Each number is 128 + 24 x the weight over its row's rms, rounded and kept within 0 to 255. Layers, rows and columns count from 0. Numbers have three digits each. The size before them is the row's rms in percent of the matrix's.

# up: layer 3 MLP up, 448x160, rms 0.0653, rows 13-41, columns 0-159
# down: layer 3 MLP down (transposed), 448x160, rms 0.065, rows 13-40, columns 0-159
# gate: layer 3 MLP gate, 448x160, rms 0.0653, rows 14-41, columns 0-159
up13 094:156132134131121127118129174139113144130122117131117130125128151105101195136137140118123113162141112125122155114103104110141134088149123124093092120143152139155101142156197099144166127159159125111139135134151146099111111159139098090118117107125115138176137138141125132090114101111103164119169102104107130146138092115122105080092157131100067128117133166145162164103168142135168156115133128179133091102113132115135137138172171137096137135135145130156076121105137092096148145129141072
down13 096:079132089145076149144142135135139111133135123121124116165135131165124141144113119129152163111089131114171131148124149099126107111115126128157124132168142172170103134152122183181096136140112117121152112146063154106096094175128133118109145121144128149145128129132134143148142099105098127127134091141161069146120133147154135136125079168147078107171133158163147092119148093074116128112121135155164102071133133117149141149182136150115109123113121141097114123143127131139103161130132141
gate14 087:148118102147143115120131165107086142140138103067094117126142103166139096162126128153109135122110137102136152108123094157125118163140130149084149159084109120107142137140117168144159171166082121126126155156135147131138130141108109133153105105115146134159105077089187186133122124136133089125105136083133161151075133156116131130115153147161153090107112101167150145122151141121132140118120161140158080134131155125106104112143107146173133090136128094098133122128132112121180120112100126
up14 112:195174114089133159149110097147130132090114145153133148141136137088123125115126118143111104104163085133137124160151149173073115156164079114128096146145126131114110148150118118130126155097168104096108119119175131126137137123170100098136096158124174129145165140146129131158113142149155119071104108150104183097128127122130065134150116131124105143132127152104084123152147138140108121128096124086110091136157077143145124131137078134134127148097085137137115125149119134124132131110135116
down14 097:100091129139108096124153144144106142169128133090123143123099130150121148112135137085135169111107163110106129110116105113156147117106176128090158126147126108127158093064134138139141126138108141143154146116127098158098152134132113139128129099154088145135110127132128101149130157106138155186158147123143099137153131156137179144112171156122171097182108115165150158108108115146138115129155138185114162118109131145082157110112189113099168150157178136139113163134141125122103135156132127
gate15 089:144094135096084117154143161150129151124136120099122129171116097158116123112109114157155163129119104145112163098110108153112118160124158151169100127134137144130188142110085155131124188148107134131110131117128103123131132154139139166152060111104122144153121118107173100150093145103069098118175156095080137124146146093140155132163147170143120112101113111106101137096141088131131102147106133149131109109128094132144107129176132106133150141131127102132138159143112144149143167155167128
up15 091:127138133137127132138144125148116115104156125153154072176123133139126101115122156141134143143132103148171110154148118142120144145107132181150105090120130148111154129091154114136119137115063122113126103147166120130145135177133136086095088095125095151161135130101164153144105172103082107143156138159104120107083147112124162083127143136103133124121079133098119144080085103091138089141116099104103134092108117127135130118136139076123160126187150150132150159141113126150135106118164117
down15 093:141111110101106116108132168136085153138139171120156098109103115160146098125131110165100099104144075105106125129082116155166097130156143138176080111138150140107102140153112139112149127124093130127104121119136127109143128146130136182124087116102136172113124133112157121129095083139082129163173157108108119144140127109155096092092122075132130097084138121107133168138164132095126134086152085129109083129103118130136087163148131160136144140150149120109098139112128097104145137155126119
gate16 107:150153117105111109108139151140136107133104147136126110109132114143132118171124148146151115111101155183108141150128136122140153098109102118101089097090164148161114145169170135152119112086133154129167123137147110119134148116117155114152129103095113126130151118162081134140108088129174177163108124106089143123136166107134081150125140146143137126094138146115126147086156143106105183095140141123146059149143142097160103159122168145134122124077133102160100097137094107106165117138104129
up16 105:131137111120142131128140133095096101167098141131143135116105146150150093136137139110140130111115162146115136082126134170132145132093138102076103096095168128175076134178172167183159112086134137100154149124165132100108117118126131116121093101188110094107140113105102128169140135149172134150119128121062106146140161114111076156142108099121117124111167148085135150113110149117122165143139115126131081132132147103146128141152143141124123125103124158150120125134129139136164149096103127
down16 106:139105141114112111103122135164163118081155158121071141145129155151134131115150162124120093081137130104153120114113150107101103140121160115171133136130087147127142153107105108095156113169114126150115117116129138110131164124104129131155156162173161156142073089132154172067136128104108109108128130126143149100151087151151177125164111122141107120183171126162093110085124144125152118170114134134127143085076137130123093106088115151117114129147105136136133136132123113128128118136169106
gate17 096:097120141127118138139124099087119178172073174111147147084140128126106181079129134097160097140109127121108141099096153146158135083121140105129142146103123099126168163130106142159095101107109125073100127103137100103143135098119133145150140113140126125080111114142134136136127128135110114118086156102129114121167077101154147128087095155163126137172144149111137157115151122122123136140136118157176112125130143122138144171100134146140115091093098159119127149104131126109097080103144157
up17 100:153136076138172093120109136114111155107113104120151086111133142098116114159120106120147129137122133097110157113137140130155082139149151070150086148093096115158102112118152104125127104119140162162131153117100092141115113154127135146170107131164122148147117090145098140163148108149116134136128164159148124084124140098092144114133149119190141109148134080112101153125134087110114122122131147133102054142134132144138089124135111151172095106112159112143103127137102148094088106132155090
down17 093:103149187132098147123165153108159112110151135138134158123179134162162140125148118165130179084122095105167076159150109098085126144139081135141117118162125093150141116123117131121155158111113075133149151155163131105101100124105120159105137136150113090129119146132145107082095119110163107094110083102164126136137156141139141122162131151113129107107105134141114103139111145145147124108079111151113138092082098140126130111158108125092123124120134096172134127113108136156140134130073136
gate18 099:109132161135109146130127182155117126127156121122121105030117083142148147145083094107116128115102162136127076161093089134118146130104135134131154131122060146153147112136136143132097129123158098118149110142118130116123165130117106099116074131120169124120136105150095154099150105145132129121151111139097138099154152122140087129137131136080141126130089187132110130156162131154101105144104180141146130132101109169135138093113165152140132166143133084120123116130138099146132152127124122
up18 095:108161170137137096127126101145083158114119098148112124064132125111090135120088104148132149099124095120133160146107073128097109145147135117162185110090154152144125133136141134109150155117082135132099142132129119108155119147122130142121081130107119109130129147101137114146129106118134109168138129068158117128109110153184143151108154095100139119157085137118135124160110106128088101121146136161128094146170080131136113074128118117135131131135102166166136112170127141074128130165119146
down18 097:123164160153130153154164155109177096162171119135128121083146120131106116168090146162163119168138177107174093122141134093156150083114129134102125123095135130106142134121153153187133120112151115083116089109110115108126120135099165117140119130094165177173090104127093139136116152117138107098120098146132124114168113127110148119100120172130112077125128107168092177131138115154116109149110122095130128087111151114152133122127118126090118144127135099135158103114114112122118141137160123
gate19 099:150123150116094104123108144112167152146141111107087131147129138123163166147106119091127091129132114126114114146125165147132160120128117160113128133144146113150153099108094101143103163124106114098115137082114146148148114108127151115128129100161139118123119136094123105151143173109086171107163133093175170112115084153084168133102146152169119116137096110074092130158144127124099118160113147097149126101158147155135200117184103137131128113152134113113157120146151101119116158121173115
up19 090:140132074109121107091138142119151193135161148096076117076122126135120100111144108170172164129089119148079183104118129119147138094127162176112106162118129102154145126129143126144133090142119146122119097119150061093122104103131157149115111121090143154109160150137116139123109108112092114164122129095141165134118114125143084129146145150091144144159092137148114126122099155160103136143159117135152130129152125109139134130134122111127101135110119173134141138121156148101175164166136111
down19 099:114163116145159125153087096117148142127134095128124126148129131119148148118115162093137168164135130116118140110119123142177165130089139156117146106156146128120176106184106118139106118165159127108153137073167140126149122112107118115105139150140099116136122127076124086121115145102077113097178113107133174097089125140108161121137128143116122128144085138114144108125136123137122103139171138125145109115158139114146139135131093063083130142119097106119147095162196113095083148109123135
gate20 103:137144123107119158159110088102164067172114165114124121139099149112126138111136110153097126125102140162114153164142118153161100117119156103109136143134120142113144109091117160136153119118080159120131118095074099149105134137165111148109125142119145085103109089116146112075113126107092141116157142139092124128113174170100137093132129181188108119122134135127098141135151103143126082157109126157158108084093147136127111103162120108132122132135125141081159141144168141143100104129138151
up20 100:077101094172131147156133146168155075129128102123100121146144102157155150151137122160113134099124134125147125114120116098121169105107075105116098175133135133137111129203135136110097140113127101128148152130121122082128085104118097084110124125109151141135111131135152095151104138119149117137127101125104108096125151134172133175124113125089131120070133120119133139142148146150134140188135101160139141097080130097133133165124108187138138137134130129150146114149122075107151089123155124
down20 101:143179156100161104123119145161115139163120102102117117148131115192128114064123117145165111120139107072112143127147121101138091111137145146130132113139085119179134105125134151148131104146162109132161083150095085120097111119169152150116123116108141131132087134169121089134119160108115101091138138138143149178080098145136099134105163116146088117151105162121093126172100126159104135140117123124085159129090117129123111109115141143142178164110113163158138148130144116125122134118142136
gate21 088:111147117152123157133139122108160107157115142155144111141151125158136091164107123160118131109137060129129126167179100096102162098076086097142156160096127118118150129145112091106132119122101112127172170117134159138132110158057131115132109097192119140139118144130132106127127098130136158090136121136152132109147109136114132120137147151096121102173085073109133077121116090117122128164119121125094127095120127112129158115150125121112162156103113118141119144100154107185137145131148131
up21 090:081135147143131112110121112092116101153089120150074075116150121145133140172172112122138147156157141140105153131168138084120133086133095175106147142133099134154171133125146131128125110104099103165121154140160117145163170096137148140147116130129144120139136148128183144159128144154151117118076097139153118123128147129175134124155165117106138107085157098133107083109110140159082123126141139111151119115172156077106114126125117076120127099124141130139135139099132130176155135139131164
down21 093:081139129164135128135136115120133108126102167146104146074137130112099110154130130153141149135132132128129171127157100123115133112182106153148168119140085164140133154132116106179130106124119120136139091157116099156092157086105150140089106143106134113173166168097170140104127141123100126118119152156146133094094114150155144173139154125142121139077117097183139096099126075140144117104140124137121101104168174101116126098138115085078118127116139141123133146123107165158117125131128153
gate22 095:126105099115117131117162112110126107137121134130152116100095112117161080128151107161146122088090194113115151138122167088118166149104101103088120154143138159073145107122137155091145104163146079103136124176144096146067086144148130096138147132111132175092120135099136091134143135129102161159118130124105112106137140126150123164090124124123105118132134111136170149121143097107178133100106114154132105109130128169119154103135106156127134140166089121158111118123100120121088139141147106
up22 097:101093126111143102128122097149089118114167137135125141110106101106135123146118136158158158111114119153129136128134143133136101115151126097144131134111112125163078180122127126131111137137092133142128114121156098162138126126134057114132133136114155090135094162153158165115153169130105104107074119147138153150132178133129146094102115128123098179163135112165127078150089136098151123137131099111095133163130122153140088140055125086133135175124084126142113101105096112090122109156136137
down22 095:112150179124114087133096080127154141107169136132126132111128122063158148130161107159162131122111107139117141145136143161119129131131128118145141122087104109133121182135116127150107152123110150120135107112151113123117120121161070117166142127123137060166104137118110147090122119114132106151076137132152167148081197115144132076144113128126088157166141105148101111149114132121130072122145141132072110130142118115141124126073122112139110124127122123107108082114137108114117125164138089
gate23 097:134163126160163116127101111101113067121122119113134088146141133174105101174145091104140152126160100120098130132160109117145128120137126141121131153143155134118151137104179132110112121130144140092148104086147136170148099118185132101147107130132125148141129113115118121167159109100114126142109164106131154094084117084106132182111136158123107119093133149108072174117112136111143139132126124150167111145126095136129091126098109162143093118138108114096115195152146131138130158117158072
up23 099:079135123131170143136102112129082123134140134128134113112117096117130146142124131117092107147132126135131108099097140116133150150133112141162152103175126116150124065119136098145110117137131154119124107152120146136112080124127100109122149186098170123146122112164117102161176147058136156128113135168160154094128112107155172109147105117094111170146142133131130127123080131068144152115105167164131149120136111144140115133120094147112143157080155099161126160078151130110143108149158100
down23 101:121173139128166135164067117127114099131136146121120076130149122142128102144116104133122126156133151129112164141140173125127127145115133144138131114086136146160143141057132115130112137131139115146106128096132132129134123120128178093134181156085172131109133137144112115184165154105133141112138180131130171122127153122126158175136151115110094137155151152086129120122122118132167169138159144114091161164118156154110159109117107145074093124097162094135113169145094129114157131157142111
gate24 105:146118156153129116128125118121141122125110107111153144100100153147106085146154116113158151125076120134082171117092116158129147123133136146140130180115103126152137129142137114129148172124077108080148178106148131118155159101114132149137105148120134145154086157109149123119117139139099164070130137104141113135140176091132087119182156171111147115126142070103109124123125147139150106145097140127171142137142144152137123104125166152177089128116077127138102107169119111133160167149121122
up24 112:194161153116152166127133161144129105114129114135103166130095116130169135118103081127152161132128106153107136138133114116096131130146110131161164104168153140137113097112105132097150118188092142129116118105117118122104157123126120150131159109105137138165185153087130147152089141160114159075151133081104147164118176120132128167137151141149113144123109111116167108123143130079152157138136149101145123112100128104143096136101120112111171153140112102157106144136149151155123145168085113
down24 086:097126127182140139119154093116092143104129098101145107156129164129081116128142165120091123148127134131131149077114125152159122101082163132104140156098157160142114147145156102152138140099141141098161157143126162129180145138122139140088103133125138113140105162109121138095128111126116126150138137137115069138112157113118089125139115132111111103109183132148102164144118129124138074110140123134157117118130169141112142080116111145171096113140134157074137085132095148117189129128178127
gate25 116:119116157131147106131172113092102122148084131100162102111148113109124122145136111139135102147126122100112126137101173157131156181124109174097130093140093103135172140155131092129096101149162139128125139147132132132154118183143086116148108123159130110131141139091188127103129126128161123107128083143125146162126122143125065105157133089136115143123139140127124123156128157140115149098129132112075115126167120126130147079144095171127163144162131124122090095144164078100177100128124129
up25 113:127110106142110115161112120175108136099122160137121123181139088159159145163106103149128125148144115138110121122136130101108133148138134135156099136118139121095133131123140116127119159122121109165078102131110146137118105098153135139080141139085135120140125137110154139063125084121093131142115171133131091149139138113128126132107184135131117148150165136120150144098185093126105092119081088097127183108107118106151190157112149119070118125080139146092143119119112125158094158134111153
down25 105:164124145094114124105081132103170085154116096135120108084143108141125094146119124114142106123113120110160117136176129142122107129131115091099120102123122125108121116144140144117137131161098168067122171116129108100173072098118129113142181093139111133115149080113171131174126088163156142090120116150132118111143137120116101097141146108108105152119120123102143130093176133142145139151120173147124158163140125138142111139123142093142157102122089152139145137143112117146121189075103149
gate26 088:149131104114185148114122133115113114087121159116135125102147156118164128115142130128139092157114099145119087098104077160157175125145081139127109142121150105127142148111118113105100146164104090141130123095105168121113134094111109109135166154156139101138121098146120145083135169119138142074124181124106122105149120120164175109085133133120102105116097093163132179098125147186145124118104125174107134131166165112151140154117151114154135100113111136121117125125108100159121152156118097
up26 094:122110102145119100089106117125117123115106148123155147147145111113118148136133156155124149119159105175102107161133179082136149087097102100162141131076130157132133106117108134134178111104129087067100134129124152111136122119165135090106123127131141128103135113101124128079142132142109127149146126145155104137106146118138144170110122113094138132141140108143120077093137135119141092142120112128123153095095097080148149136120117094150158080109109135188177153119184135144118118136129190
down26 097:114089118114161126122188115075127146149133151170104096120174109113125134152105112118104161104118120145132156116132084178158160149130108171123162115173110108146132136120120154136079167158088141165132114124165160121129149174143097092096136145135125143148143094142141153149155122072128141117149162158082133131143142114119141119090054128074128135112128146146140144135145141128089160101111157166146133141163103123110125124121150165121119138125126132122088132140101135134136120122119119
gate27 108:097158141153109149137174139141113128120135150114096138121117101154107126081150111088104137117095138144108125132123107131144111160153119139081096132154158137126107078153125119120130184142111088156160143169151174117144108155097111111109102125141117183128123142097151105130118121118119176132117126163100144133109117164148118136120112128124139169103161176118116088133124140073104115112111103120137157146128156107183111141139167153128177152123101142133105116048135121136122166110112147
up27 101:098117123118067103125136148149138142144125158127104113148101121141125103108154107099127162121121115102121147096159127128110168170113154156122131134139128150168148101121099105136144155149050130143187123156165155089120142093101125108114115120138131138129174127076105113142098156155119185118147123125132153123143125096167124120122129116138111121117105187114128116130116136090089129153147097104101182096107172089130161097147158118137154144135143124147134096095116152172126120124154127
down27 094:182121146152151160160126137144157160116153196138113105107099142128152114119144090129135143125103138149109114122112134158102070106179099142120115122156126133125127091126158137125160132139154124145133146111176104162165131144112112108142125122177138122119155131161151160108102148143110128145134118116126151181107102129158127177117132159143172138122105112157113132158179133101105101072132139120128127151105148101189121103154139160140134107137099172143119120086099149126162164130113103
gate28 087:106095117081111098121156138125114142125091120102152161116125116130132185073172110139162178128114102096136139134144135128124128123128110140095157131111074127126126107079121168102144102150107138114168157176139141079109139144156142150139110166128117129127130169123117150123119125112105100105143126091149158148148086128148148165119095131143125074087116151140101136134098098131124130108114163135153123113095153186104166125153108121133155114108158126146118136140131106122173188132136103
up28 093:098153128121167130134118111115115148115122133145099131151158146144107120097141152114112115122129126125171126111103137122161147178127138128158128102157175108108119135138095139116124142095081144135113070080152189120114084096150133147122119151114103085093130153147133145095097147131137139134147106147119138121101097144156149115160128170132094132118157084175092129086132129136110164104124164127101143142147099158105128151137116137139182094106120157165151136138126163129061100161142156
down28 094:136141115122135144117113158171096121148097124089128080141111170113088128084107136144192143173129136127114113155170076126109137123120105155092136104114148156138126139160099134092128168107113097124071086145109107110123151138129133139123064127124084112127124172145129129135125159108148106156150153116110140158119163139100120146124162087083137132112148110116104142091112081090113139084134130147150126121111105182152114135121112143101083134124127130108142090139131141152109156128126115
gate29 105:118145131164206112092141120092121076092122111122147153198112145146072134129157153107123093159136126098183114114108138138115132129106103147167083120168113139129136171125146123153148112104108126111122158147098161120149124116141152155134129150167119141174169137109113118105123142105155109158140103126124152144084106122142165119112090139099120113080138166137099147097113140110109132114109143125085139131127153120112126142099101154149134119150165110102130115127118136161118150094140167
up29 094:166128112118077152142121086165121135138129125093078165120137118116157110158131121105098175100113134163103116148156110081160151144141139093096139101124190139129107092125122159087133106148107133150139118111181109143094153140100133138105178145105149151084083116112147126152130102129101136129143101134101096122150116140102116153140140141150137160163154072106151132129140106125124122109141120141173139131082095122165142135115171124104123156136088146110113164124120115109136104092148122
down29 099:111150143145175132098109127094105133113101115130159124188119143139088122119120090136127079179156120101162110147089127147090125119098108142149121116140106115119135144092122118127121103112124133089131152121045148102130114096127122150101101123126155133180158141134106145123123135091136114165137113110112153126092149141133157109144108106088098063094138180105091129142101126116101131092102116105098145097108166122128131139096112127131131146167160128096099114113124153145133177115123131
gate30 093:121139107137099150134100132130123115126098154118115104088135124135162127146165140173115124141113121148118106124148164107151137119093172149107112110140146111119156150105159163139130133139167152154105112138115127103149099146136140182148125125099126178112120121175157169130126107105120119119107167158118100116110174137168114142092110088151104097184146129101123120159076150163155112078060125117122118140157122123113101173140141111120166096117106118157116113104118155121165116175145112
up30 096:129125115148127106085174132152120077151166143102110119144110120148121128113108107133161124131081112140110093107123114154138102079141133176128162111095075105153133091105108128109141135137139150164148107145146102116147114135144161158136156162126152147088088156093103135083167130129127125073133162129106131113143135175134128133114132084089133117094138125122161145117086138102128147129136098111089146165107122124117143189086117093139131112103088115094142151153121130130161142103143100
down30 100:162132079128153126135139113129133182127114147087186137123113140048115126135157130083126154113139126111135144145121143150106126120145166119152129139124162146105137145088130156146091154153088140121134126137123123171081121142132112116105164130136075106145121149134093122130167143108118110160163117119142140152109156116124141124100113184154128094163098142142117131155167103115118183101134128116150090144096104120162121118162134166113098184141147121115126121087094137149125116132082136
gate31 090:127110104106161085117119144120163148111134179106115142109120107132152135142110115107125119134128145119123130118161090100084130095131154132132143125125117095090138101113150125109068080111110138105117155085126119187133098107131164135135161118141131128115147164127146141105127143108143122116153121156104098129181146105095103125095163141112148104073176127137141121108163182176123168125150168145131145109136138079142130099116095096146097123126111112148122128105108149118136095180167094
up31 090:151205110104126125126132138083154085095144161152101147170140133124105099102148141149114115136127088150107133072112144088145136104150157084149124140106150144127103124149110142164175146157124115154085090113118154087150100093122168099135122084128128107093152144134176149149146155124118107147171135097150115129129090148161142136143144134094098150165113137096105119133094128125133112146118086113144132101116173121103132127127103129126130150108159154137154133124111150153101136084137135
down31 096:141156133146130141118133121113156147124120140140144110093120113132128153146088120150110148111127160090148138139088174161112141171107103046118137172136079143132133094126112163112159116139136134117109160128136092107111100141095066110135113103146113138092116101125173095141146119174132115121118146088131162140099126135157130107125112136175132120132111155098081129145084071117119115132120162120108163151126148125107107137139172106118114105138171134124147105153067146163120136106124123
gate32 095:167125103095129128166149111101119144113129098108114149092102136133137141106139083096133161148103122148124116159132134125123115156197173131123143156117110132123179113154098124115173113170121105112137140118155126142130121158141104164170104137106118117132100106116115115118154098137124115126098132157085100106106139129141130110151134155121123103115134087159142153146173083150157165153141176162124127104119099117117144135144111154193085163173151115139079128157141105128129121098081105
up32 091:129100115142146111120114143113121151180098164108128112137089117135126133112123131079117118153123170103118148130114126136087171167143162134116115111098141171110146178127173139096127118104128167134117135134121156082090102107139109102132118153165134074187114121128097152110119122119109125144129126120119103092133161087089125119166133142118112121130138160119151139100132136151131110147184106141151111128118163092148090083085147165156084128107135110083114143086144114123126087138146151
down32 100:118181143120124159143105150115139121158158128159158092126134158114131145135111137160133104125112091167147110095124136119137102150092121137156146156191155134155096127133141117152164145110114154149092158141100110162203098138120132137091117101115107157120104125150132167156137135189128082111137105116128177163143126122129121135133102129168138141093126163157104119095115142125115115105098105088170119173115124132159117131149111151093147111133115124139142131142135146107141127126202158
gate33 098:129141118107137148130135135119136198087165124121150141078133116146135140169165144128167120151120133112127113128142143147170107178176099116094084137099171105131151140110141131172141139165123170132126152159099136124111106143118136145128139113087102157136153112167139109115133137143116085160152097147148120102114159114133126122141095122139155137127133112094111075082129132096176132159103124148096134130102127111145112122153146114151093128095164117159136101146065116113091091150139102
up33 105:084143153120089106148111125097117137172146098133139121108129121163098100093169133079149116132136093123152126160167119107138138152105137090132141162145151145136124147105128101126135165165138130165134137122150103126121132120096130097118124147146116111106075118149169127163133140150105140175127113106105124132126082087142125117119114127083145156139174165103127072159086119135123120146120118165110153163116108124108120119140152140086129169105121090132136128128161108121063135160173175
down33 101:124126141099170147111149168169133154100153142109161140139127124135120144168139153145141139101100129107112131123104153154145136117131110137103112101118154093140146138104117170148111111100133154102082134137096151136116108101121094161116150123106136143116180132141113128147146115151110080090170117155122111115152151143154162159147092110170126086100102105099104130122175129088140087132102125085100138095092126098134116154147117107100150109108109176167098122104090135115181087143107112
gate34 098:126095136109171127111123106172164171133088116153139097115158090104100122132168126120144176172118106123122084127091124144121127119129149151157156132146080103102110100154123119095209130155098121098120087151112137106138085145137153128145112131098105132140102157080143110132149127099131158105149126087126142156136130125126135114092107165147113119150109068110134128118127132152106150178085140125101109116138095142100116130112135135130177148127127152147117090116097123099152151112114114
up34 094:150123142094141155100106096152169167122101122110145113163148094083108118110167154125147178140102122136111085148117136119125123107158134100186133104122131137119111113136117120091157123124145133131101108118099108108126095107138148111104118154122111133084146136106126157088141124117133145148147086117127148160153107143122150143074081137132132139094128126157172132122180133140127168137118153162106137104119090144073108110127148137098148120118080156114107073113099114100144184100154150
down34 088:155105119151125135099098132086114100174105119100137087164128115121135082128137155141149094126118144140115129137148111147143111135136125090160115127093135165151120111156105161098105101129159127137108124085150073095125109088172118091097165122136102115135156110125161137093099092156113115134131098150121112124083118156097173143126091101100087111102112150164156116138150091128144136081109150155125155158165090131110114134141103150120155103143106156134149071112121095125153132136121143
gate35 103:131133125107120123119134162149148081133133134115126093153106144092149099110112151091159141106108130102139160118142195136180132092128139127143100146110144132156152121092175076075140120137139103133158126134095150156115126157113131124115192134143112142126130125133128115116109080126140132159113124095116119170144123125165099128104114071149137125124123130118121148151117102104092065156120070112138117121131164148111175117132185143131140155142140125130100111161142150105124175083138136
up35 100:163154123157139137157094125135133151105143133124116132111159120097109127134139160104115117113128124146120119080129113096141110112111133156136120160180175107151141133109145124090131094175137136112141143133095108157138157128105164166126158133115099089102072095143158133103111118170142126084053106105138123125152167100130167132080095117160131126115135094086139127113144143105134118113103131130097165131115136107126097121125165123153169121150152094090127098163129151109147168176133109
down35 102:139150146156126115165112127134108189118117139128167141145129097108123137125171130105138129125141100194122152175105103115107109108084140082157157099148135120158144099102115132142122125101107119114112145147134123112115134081164150125156102154125146082104126150103105152088099108118140110147141113115114135150163153118167126165112127127108155095116137160146149129153169144123127185110116161138096144134123099132127110081114121175087132149143146094133104124177141171153168136163166117
gate36 110:120132125126111127112157139076137124170145156122178139114099155128110135095085091136098119128111125113122105136168133113126124173115168126121120121126138116099118079151132086104132142131143136117107141137152128146085144188166163087161151125152079164141115121143141158111147159110135100151119107134127124113117136170131166108141083117118106097171144187117168087139100100117134145153136164138084101121168132132085110125114138120147103121166123147120128105108175155127130167152151125
up36 090:128124118089106172182171125128132084185108092123128151103092124103129123099095087119112126123158109151126110113157167116131139142112109083131087146139144143140125093142113142133132181119137120138135151114159144114109154145138138113173106104134103140135130098167146141143142139138140071115131094109127098097120102144161149170103092139119084122118108142104141132158110112087104144186120166098097100099106146133095088096144127140123151083130146157155123139105141132135173119142145120
down36 098:114110131138103146164142131177082113147092129148117145118114136114126090121138143134115142161103095109131125140095114137153140086167090135136119147117115131165151147158166120137140112142122158120107165091136157120155138109129091150061140124164158138111125097113144097165102152139153121099119129115116152149124131137169144164130144106147129177058134080106140171146180126107140145104096147131129109137079113133140140122140132101103135103075149171148125161104102096130115127142085125
gate37 107:146123141118128186164092102120128126102133109150162110119119140055096112154143120153156115142139079144144137125131127106141144151149093153142108118143114119101155142110174121143112121135106115094111128122125135125145146200135105121117119113166072123134138120155117118091131157093178094130152154102127124126126121155113152156164142120159098058125115083114106121133158092150148115081099124127150138090129116100149184130135130118148127128094146141150110171142154140091155139105133107
up37 096:086121164164201139133154182090135109106145147124120122089150129144101138136140161090120132122126068153134149179121132115147128091113096132115100096137101130102188102123146127139120158149127107117128138130122094132118113125147146163138108147133114144128143067162175089097100167122169107146145100108122122178142125135119113118122127127119142155102117112119110137165129085162125126117173152130166121103137114122144117084135109143151109121121190145113127153156138117144173115130117126
down37 103:155093131110134126102175125104137163193139165135107133117098115115098129073102187162154098115133114087100099148115084114108099132149131124178099119097109173099198084111134131112117098114119121106095127121114133145099136149136115135130114102115158119121145122116106123113108161135160122149101148088164119118128109134091142147140110095098117124108098088105171136117118127165099130113128121124167120080094140121159110127137129121148116111094175135131146125091114133165126111121141125
gate38 110:112162117105127091108140148163156092158160123104135120142089139089131121085090107133117103143131143136196128131144124173141128153078103123048135149117149145110070104142134110093163182108143131176112098117128131147130150113132119169133106097118120102151163116114109140094135119137138109128148115117104098156121136152139138117117132085138106155111147139166122141107132130129107133161173121109122154133130157143143163086115156137105121141130152134063123128145117163149095162145117120
up38 106:122115148170109142114167139124140164131124150146113129099189130162119082122141152134107100154107137155107175144146110095114140078144162129175137092126111127146146164134151135123134121116106120151188116105138128114113135143116111109085152111142093123107068175136149135159147148121111092156119129097097170132135098154145098160118146139100107135155077100086124100153147121140123135128092082105169110126139096135110132171135157103095151142093121130137090108119135107145120132106119106
down38 104:111109099082134097126141152156150092121133120154146123155110140151131094102123141126078122142156130126165152141137156129120130112081102114060128120134136133114079105136136139103171162107153116163119121106175109137130147127074107151142160105094139126184128145142093132105106098162139115150121102104136127140119126126128172114082142085122102123158139157128171169090157150139120108109160132106129125099132134149083153135155145092138123110098128144082118156173133153112130170107143113
gate39 095:128151141129129184092123123105159107147115059177132129134141127161104162147154149128091153137116076145127101125136116151125134167124102140124122139069108128127141096136133167138123139165166096102113158118172077171137135162117130116109117101111088122165145093091131154090099138146123111144149097100115117158114103105114117133146141151110079110123130109166138146114119075114110140124123143112139101099113119130135103145105122155113107148156095124156143163103125110107084106174148135
up39 108:104135125132125117079100100114126139088105135124114129133134134109120125144134171140165137134131167097145162128141118118146116075147104113109112114150166127129132142090129097128080160109122154109153129133098196100143096088164088106102143154138177130134151159183137133136142117120150172113154116118169120129112141128114153119156098111141175126133130191122097159109125154098172149156130112156139111146121130139100150129158126146141134113110065114106118144117086155096169117146096115
down39 105:100141098153116115069136105142111070095135151135111116139139101116132109149143129121123148141141117097133140126149129116130126093123115140133114098171153110118120158127145105149136168128147146156112119131136124098148101081129054128098149131109136105121154165190133129110142102119122117125134119130150128112106134142150134104143082084166174195147138180120098144128114124150137156142151095134098134131111154165106162150091093113139159101132076151105128142106074139107157105166114123
gate40 096:098134109108101127153141101158086137087166099150156126138159139119148075087132154128184145112118141134125122157151158143087147110120137139131130134163142116154157150094090170138084167167103112131124095165135123101115132127109145140148123144137163113165079091083136163127127147149118110127086127116132105126137126124133144150119156124126110111140120132138135109117162135115167103141082160147113115124132134152160146143128083095127136121163121111139171096134115130121077197123120183
up40 095:162124154127104154116124143127136137110095132148108101120110111140139166153128070082110121146082118092132130132118110123151123148165123139145104093124094113105108131149173110109125126074147131131168132114141137123131148122128103121131130136108135162102157180157153119159127099117119124131180116112148188151138113107155106131156113072149160131132111112098094159172119153157086160076150099154104143145128120156102168139135150167110100118095130146129104131138128101142136065167112138
down40 099:156140138127119140178143125128130116150148108117132108141143099128060161115156123139090140166128099110123123113152142107174108128156153121152161167108136119105134151110135141108123090084135113183100154108133121140111136106103112147121129130170148161130112142091114153126135121157113131149111114083156165145118172086130133156148155148145137128153124110069103173150112160146106079103161099089102153115150138128084131174114112169118118126135120119123179156098129124113075142123124112
gate41 102:128133089156086186114174092090144108153154138098134129131145112139122133141149121124151162148084129133103139125178135157153124142109154128137096116153120149135146110170065171102131153094140170153131139146116142123137126112118132097092135144136111128117130107126096120127140135113134131127114144120140160115140162138143143140130093105108103116127124134146131088122099141077070159168158115133147096130111094143104093147084105125127132127161123115085110136065112141171148078173150094
up41 099:103138113179134123118119105120112108110132106109121127121106126112095144142115157078118143108106131172105110171122179119149156133128114114100118166106139157091151110129154083158138153124160136119123146138154133132102130184145118160089082123139091134113115080120116133111150102131116102175124160127112114125095148128123113070093129099169100140160073134137095115122141147077165159194116159141158143118127106122149159090114107128149099098129133108123140135102108106119139138101118151